Each number is 128 + 24 x the weight over its row's rms, rounded and kept within 0 to 255. Layers, rows and columns count from 0. Numbers have three digits each. The size before them is the row's rms in percent of the matrix's.

# down: layer 8 MLP down (transposed), 2048x768, rms 0.0322, rows 1081-1089, columns 0-255
# gate: layer 8 MLP gate, 2048x768, rms 0.0322, rows 1082-1089, columns 0-255
# up: layer 8 MLP up, 2048x768, rms 0.0322, rows 1082-1089, columns 0-255
down1081 092:121125140114152113139141147157122097143143149176121098113159133137133165137170133102137167144161089127099126119137144155159116143124133138080118122125135136160131118128115110117112117111066081116126121167112151131145109099129116097138085109119147099135133129141131130116126137092106128123154164105090114125123117135104130171117153112123154158118144140131131128167138141129172109134122132094136083151121151167112124099105158165091142107092158106121091125087154093156151128104136187108108122101139103130140121112147134069150113124158129129151106123118127145128139123178166120139159176093131121168135129137120153145162098123144120142111178156077137134134125161118125155100176143102169140162147122157139118190089146157131149176103114129132140144071149129168073164158138127
gate1082 101:136133147171138097158133102137113143088137156142106137172093178082113144110115111088143167104120119094155090130153123127164127154122097160115126123082136087167138123092128108126103116122100143135108147081127144140106151151102168159059085150077098112132105157110077118166140109120135158137157135114088136131151121140163096134123145109170127097166130168109127117145150117100147109102169152167130111129152120140141169131142122101128100171124121127122154151158152135147100129108135123165135131098108143091142115132129142153064117141139133151114084150080107114177179147126117131173149138095136145167139151092129117122115144109161119138150155144138087138082130112118153111139158106113146129132123102163127111124193092113123095141153222118125149159121086109170141116102120140
up1082 097:111139097113099134136123153171119164158126125130178091100098144156133111167162097116140154156114112150075131110055125097113128122142161125144106116129124105071127127079159148105164195110111167128123116177108109113140128127152133121138126133155151136116100147086123150131087128110130128177144107153145140106088154092126096142104131117186101110123105139139156134084072128117165158157140102148167155160094127108098097100129146134132120116095190174150117140136121086143141150165123100155144053114103116132103142100124096074135093117096126123116129171180127153108161106138093122127127117124137116106149149132133118128138133107132161138155161143153142156108146100138144144140147104098101141103073107147162105125151100149157146111126178123124133104098146150113169131150153149
down1082 099:141100142145108121121105144147139160106127112173131188139131117107172157133160158146141124134134125099112172123134131144128154110102110112151169128133121151070140132117150130130122163130158100110155096106126127105125103131099163137133126149157111124124101132147126139110099125114165126131131210140162098189156118103108135149111128104134182106091094104126148098143166134135157111102114144158147119158118156160111124153128119092134096108096134108092184062138146147155179123112124124139099154115107131177154099103132109183123146057137143082124126121111127127180069158130110131151124143167138138108116116113106127157165077144124089114116149152096136155122130136096117143111138118147167114122142156128173159123126118110150165120147110115098091127151104119152090139097135132
gate1083 098:068121165145088181081144147118110149093128104119108140101110167175138114108110099059152086125128127149133136089111140139148119138091111131128104133133120141134189155100129114165082116154110190113129164143170122147113167107113112160101139157142123135111138148140143146076118134120151116141107106113166132148165102107109093155090121140142133108181102145103148156100195151138132113118153106106175097127138132148122130127131142118126177158132147162150089162124132123131160156148106143110144126128147141169170138134152113137104100116128107150141169118108136095087120133120126122109115122090116125141137144139113161167116135175131141130115134127105161128125109124138139089169078164118088153093154141122150113117164128152105106123140140142143141170154112129174135116080124128
up1083 096:089141174163115107128129154153126133132143114090106124109097131138124105124060135136071094129097114109107141150129138125153148122103107107161099101145103160118167168147074133154109121117140106131113090172152130171143087109157119141127136171108098093111148159120133125101135134154126151127129119105131154106148085119106141170127124185137164118109138162132080096113141092149137119095115109128118081151160130141118126161115132148143138113174136149167094148166108133088095101099178101158139164132118115161102144128104102089073156180153135079118112113133107114108133142117162105101124124112093157067126144155108131137106113140135140117148147111132123125146113162074141131127084137130116145137167159106122119123123139149117122184149152120167108154141149110125143198137106142
down1083 100:099108139100124130087114101137122092121123091121112135084159068143136066164119160171118116123085139161108140184153131157157161099095119110086109164118122115125134121111136137152118137138116143099141132122139099133163189127129068127146122161131097165166147104187149113141105153117112092103120102102151132172097144133139112114150136139139134108123091101176167151122079169130122132112158168138103152144118094155136161140107122134109132150102141094141082105181116137107124072157130097123148165130117145112082191078144138147089125135133150101149133158147107115135137130125148128144163125124114146136142164117134147122147095125104138130095105112146129161140109128118160139084159109156096095141159126126157103172130147135096133116116103113120116112093180127099156166132108128
gate1084 096:089065165111085107119117172128144114137095139127126139103165106151151116116167084094122184102148095117174128110130089131117131125099075124167132150114156183119125098111159138147085138122106143093191108142130132159129152125143106109135115129141106107155118150163077119141145131120158142120142131127141152135102144176136112130099119111137133118089114120142116115086080130133149125153125132121084122153155118155125102109136122120138111127113131141129135105095144134134137140127084146132088097142141141097155123142129139150138097085133111105155133103114099123123155157146104115134133112100134154140113150134150117144094102152114131141132101163149120159108144104149119163108139154098140094132110127152148132081143092098123132140105144153132141137160104105137127171100126148
up1084 100:134121137102131128111170146129148109153156108127130144109129161099096140141158131088142092110098151088130137162102117143113086171160113179139122146160099114144097173135146142098136084100125133133148114132085100143164075102133143104118109148142156124135084123101128111109128101081169075111154131104087110140162138129113140122093155111119088148116116150140131164128113100113129145122128149124142131162098171174126139123096146139122106113144087165114147127171149140125115140132175174131109144099111151151144127151153122099133123131131124112135123087101172139122102103109115112121164130129057137161110160092108135080087173147098141148135123108127153140176104078094154088133112093144149130153141157087114090165106153145130148140129181159115133162142135107126101117105110127
down1084 097:099121176117112141139063101104157139130116117126162137142121145115111154105104131120146121194142135146096129131156112149146126118138088164079139162121135091139117123137145128120130175141146147116125146105158094161152121118132150137157131135128133154129135113110128119119089129117129144087125109129106122148174122109124087101084101147122100098147122173131110130139131103159124166173113127107125160165096163135095150120130105119130098145091116112125130127148131117128105118147180130118129142149108151137147104162154132100127138135101149146156114140142135079144099143175121158147141150132124113148131107059190143156131130131145097142168131100112149135158116102066115155165114118140148107148137125085066127140151162108117142148108123133071154094142099121126096123152125145
gate1085 096:093126136110161101133108101111075145129131136161146147146148134087112134163118099133183178140156157154118124159106120176120109147093148114075112074144114113115135123094101093044125119107127106108128156144090124082130127109136128087151130135102175125088143164099153112173116146125137088143122117144131148114137077039154130098122078135113181137112118147086124119134156144138136154129094140109115115115132133137110096115112146101138139127166098139133173163178077173079129169139096119143105119127108123119096131134153137100122138120165115150179142120114147150096157128163116129102095126146109106153130143151171121128154107158134128145147125104178185113120163120136120157140136142137123122115135137169119097098114133117105177138152096134146049139119138099128142115137105118
up1085 099:126100106113133133134108149108124131150118147131112156154074150125168146109120099159133132132135121162116140108168107112149123140083096181098115154131122144129103083118154126081118113136166153098115092117123143078131130189137138153090156127150170097135109106144081165151102075168137115155112166104071145120111142139082078160115113110112164125125120094149130114153110155094090145150147142127131162082154173104089119134147132143173132096130110190127158103135137136143137169141097132133149149120171126139135145098150130144114096126126125076122116154161116133117132097084098107157130141121078091131098127106136106110121128136101148125136148135164171115130111166091152150144146105123118091144102095131092122146123144153117132126124152135130080107129092083119144127182107139
down1085 102:105109114108165147125094166171140118160128129135170113108101105138141102098109129064107155157133092122130137182096143147138134119106154160107143112112062096103120119102131113099101128137102140065130132102112134169156141142171115139140119190171151135128141147141118133083110124135138135168115129116109154118112134150166144092154153156110116148131094080110143179152091128101163142127153119134142134138125128154096154133136133142128119113174125155128150091146107113096119120138107119148120092136121094105143106113164136091160167126129148098145123098107084146132153141118107143133098176092137128134140119124095124139124108140114141146118071170124103152130141129084144100124138137081142102132134107097105125078156065139142103126111114126148141153125148115094111143119120173
gate1086 097:109159142090135077153104146105181141112121103105112140135143137105166141167125142130076122132120132124176139103082126118094117112075148132097119128129101141141155153157085113123107115144144131118128120113133092169112152113138133108142145104159087117134151114151105158132104138100130105165135138116173106166119147134133114185161167138119125090103125140108127108107126171110119171103120150167157125131146133127110124171117185131109190112130118133150164090090150156106141135147095149121126151180126112129150104143116171140123158150152084102131152156075149091151148181157118117124124148128099155110114122139143136076113126099114139070091107150161125190170123120130139155129127183141128138112139109125142136098117117133107140109131138156129107129145134125140134146130117117
up1086 099:116088152142101108131182164138119156138149118091188137100142092129137124149160100147129147104117169172120112103129089096148171108145166157107158153127151156169162098107138100143112135160131115163111107118120123111125113183111114099079155082127125145094134115119112136148084128125151134116127124092124125162121123143123136157156126123132123080149130078112173087104141146145132102156131118115162192139112091137103100158146154127160108148171092163139126121057143124140118138141132149119143108128127157124126150129147142146131139108134142126128141157079109099105132099153090103123199130129115133145123118156119108104110121111145130113137152112154109089112149111110140095143101091096075158115127123114113111163129131136145114116096079141143061111140119121151095155156095095
down1086 102:114125101141088088132122136094107155116159108142170157146138139162140132134125127124109113141081111151132127128106145092147153156143120128124129118152118156138101121150111156145128102140140108071097129113110152112073120143135139133059137160082134138104081106116128187135101120090147136128080151084126151147148094139154084134139132172164139080137150159100108127118192137149097124147174127160116165160136102105121175135112096146076113147114144148086114138145093100099145094163114112083173153163168170130114166166124122120110109128114142125149157127096143120122168107132139113142129141123081122109156114131129121116146100126148140085117168129138137161147159147190119132141121149115149139145084137145095167143106130123145125142133150145128099096129103157152115090133126101
gate1087 097:123144136141143170108144133138178125117115100146124084152145151114055095136104142103142075135112106137097138132080154096167184139135133130125124095128145117121163103142128144098147180140112115113141141120133157152087103132110140074081096084135160112142070141158099114125110158092100121161159103075115122145197127124148104149110144107093107107080156100136156105170106173175129117171145129151162125153094099119117142152132136120098135156130150127130175117157098100137124134136133094115131138153117101108156134136102123173130136145109084061149142099133153101128135120137124129099101142135123142137152111114130094134134125120143109164101110161124103097132137120089111110107091135140130175170145162142136107146138147123122176089140109075118155097127083107147158093175148158
up1087 097:160143113141142130155119099127145154157101108159168075122126098169134136135110147147178118161136123081113147085159124104144104146176109149098083123160143053085092110103133153116115142124102117151115110156194156130094098110143136100104124146126141120141131098106116102132092124108125160141164116125108127096129100128145173097111154113125078132114109119065089110100113116097117166135081165111141140153131133104120159109139161129141128155142146149097138134092154082116140149142098083156125161119123097137125124141134097140140102120065123142140112157095127130109149140121129166107112140168160182129127147133116151093140167119118140128133064098129129112094086115128145166125173108071163114153131130108148140125119119136095161068157155165122138101113125099103119101116094125
down1087 101:126098132167126128132152091137154129148170137130145110130103129124119121127115143128145132097146080120137151156095113118130135120145127105077160142109134114160113119099135121086133120119162146158120157154151104099118142185089152111146106099118153127126147120121154146171128096105141120095131125118140101127091113094095150122091101110176154123137125103080114131125103100135126141123136159137099129096123140130162114127120114163135127156166160142143091142173101124155184139126160135166112116136146132118134128161133158158139175130118160151091128126098107152083136133087114160166073130140144124105152135099101133133129139113078077145091134138141155115118139124125127156152111102059103077138137109116119124099137080157098085086132098119173141169110107156147149090129131146
gate1088 102:070097107112155148097109152114133149103108134139112126175145140133120113152128128077169121162132068133141123093124089153121143144127141171110142116131127089148121129109126092098126117115111137191159126136133150078123134104098116145095133120106114148095142124087160140151096125127109113128178114132154182095087149124107127117138146133122144098106121142176122107138183144125139162099125125122124164102140099151113121130114149134142078127103113159142208136139113167113158166121188127158139136118148163119139124163120158111169141119120179148173108147161149113107073127138126107120154101153089106119151113098129125157115114147158106115150144102146122102122140144165105147108101110130091097130174164125125101132119145115116127143131090116123143136076114129138117124119098114
up1088 100:115153132131102083130147135125121126120114127123133092094126131104129136146140168114144137125137107146138141128136121149128146132102109149136124135107111152124093113143161130148168106152146117144138153118171140084109148171116178129131103119114121097144126123125122151103161137120118113136136110153159058164117097159130173132124128134130133124148128110085125125138081122133145123129111130104135115125134145096151154129135163126115125136185147090116073138156166118157121082153141147053166133100101078099139146129156105146144096109121099130130152121112093133100097106143110097144151140121136118179121126158178115152142149106167160096124078162116137146089083084129110116105120120170149139128142114125065111142147159173142143066115139126132138141134130131143123133105083159
down1088 101:161129136124111107092116108134103128099087141093119123118100151167115136133133138111115111130128116103159109114139145150127138161118118107152120151120099115152133089144166133160124121139189158172136131105041137121125125161157158142107143145136113132128105135107129109129158125134135127143086125132142138117139097165127130139120109095111115118162084175139126158091135102131141163099146101094121114145147099158179163099123116091166112089154130122123124121159138114138089111105079124106137116117118148186113144122158138133127137132142113096141115130104157164116118135131093094171135123119130138165146159122152118106106167053143126162165125137113110120122113117117116123101120133144180144110122135136141131129158112166128149127132144128167082139131121186133164130129120171
gate1089 091:118106173125146124118156108124115105110139169155152143126145136083117098154156148140131121149129146121154130142147146110140123099143141104111121088067109107124121122137124141165116142101122148094150149164147169138118100177112079158136089123115110108133107110150114097118142127149118085122129125186165120114132113129151106136121161125113164134099105130109124110121135126138124157102170124131139131131115173096124143130096152144121142137113145159145113100158120105153138106126133132096131128151154125111153122136094156122189113105085089168096147118109145142122097121121099141109163181068120151135148150127187179171125101183133165145123126126120166117115111145112118137166093151133103120168105137138155155158102088130171108138093131094109136172149152105154131108152111174
up1089 089:129131148107082149142119093128173168092124117097117110118146159095143148099103098129122099121148123107156143104135134104122168142104125122103172168168156129145155149110151158125122147117148118112099138086103120124130141090130129106187130116126117174139133122137134146108097078118086119112147083118138145125115099165069117131148144123105123101116124121163069166143109139146130114118095126103144121103148160140128117164139142169106111171129148074139154100148147075105143132093125163160096106145191119119108161132145111123155105189102132115116100144125110130093110160123088161151124138137156142107064139132123082106166072092107095129104125143147148169121116167163114115082128153147136123123107157127145097102166156129120081137125122120157112109140130138176098110119142103
down1089 094:138109141134097109147148160165105109086135127104147146077124097155155135079107129156122184068116154122124133162148184149153117094115112132096127115137127157166150124141108126146165168119161114131122115151188111118125122121152116112129159128122111109115130159158132097115093149127094103133114163128176138149107104138124151131161182133173149147166140126160142075184129101129122117118113130117146153150112132164141115176133122080169091126136116141144145127116134114123138077157119124173154128082144134074092130128117135151148112092126109102129126106146142130176100096083140139098140137121129119130102095075149115134159116084173131146120122154098096139148108105173154146142181103107125142115099097142122153104132107116133151074171094127169102128123118156138072119135096159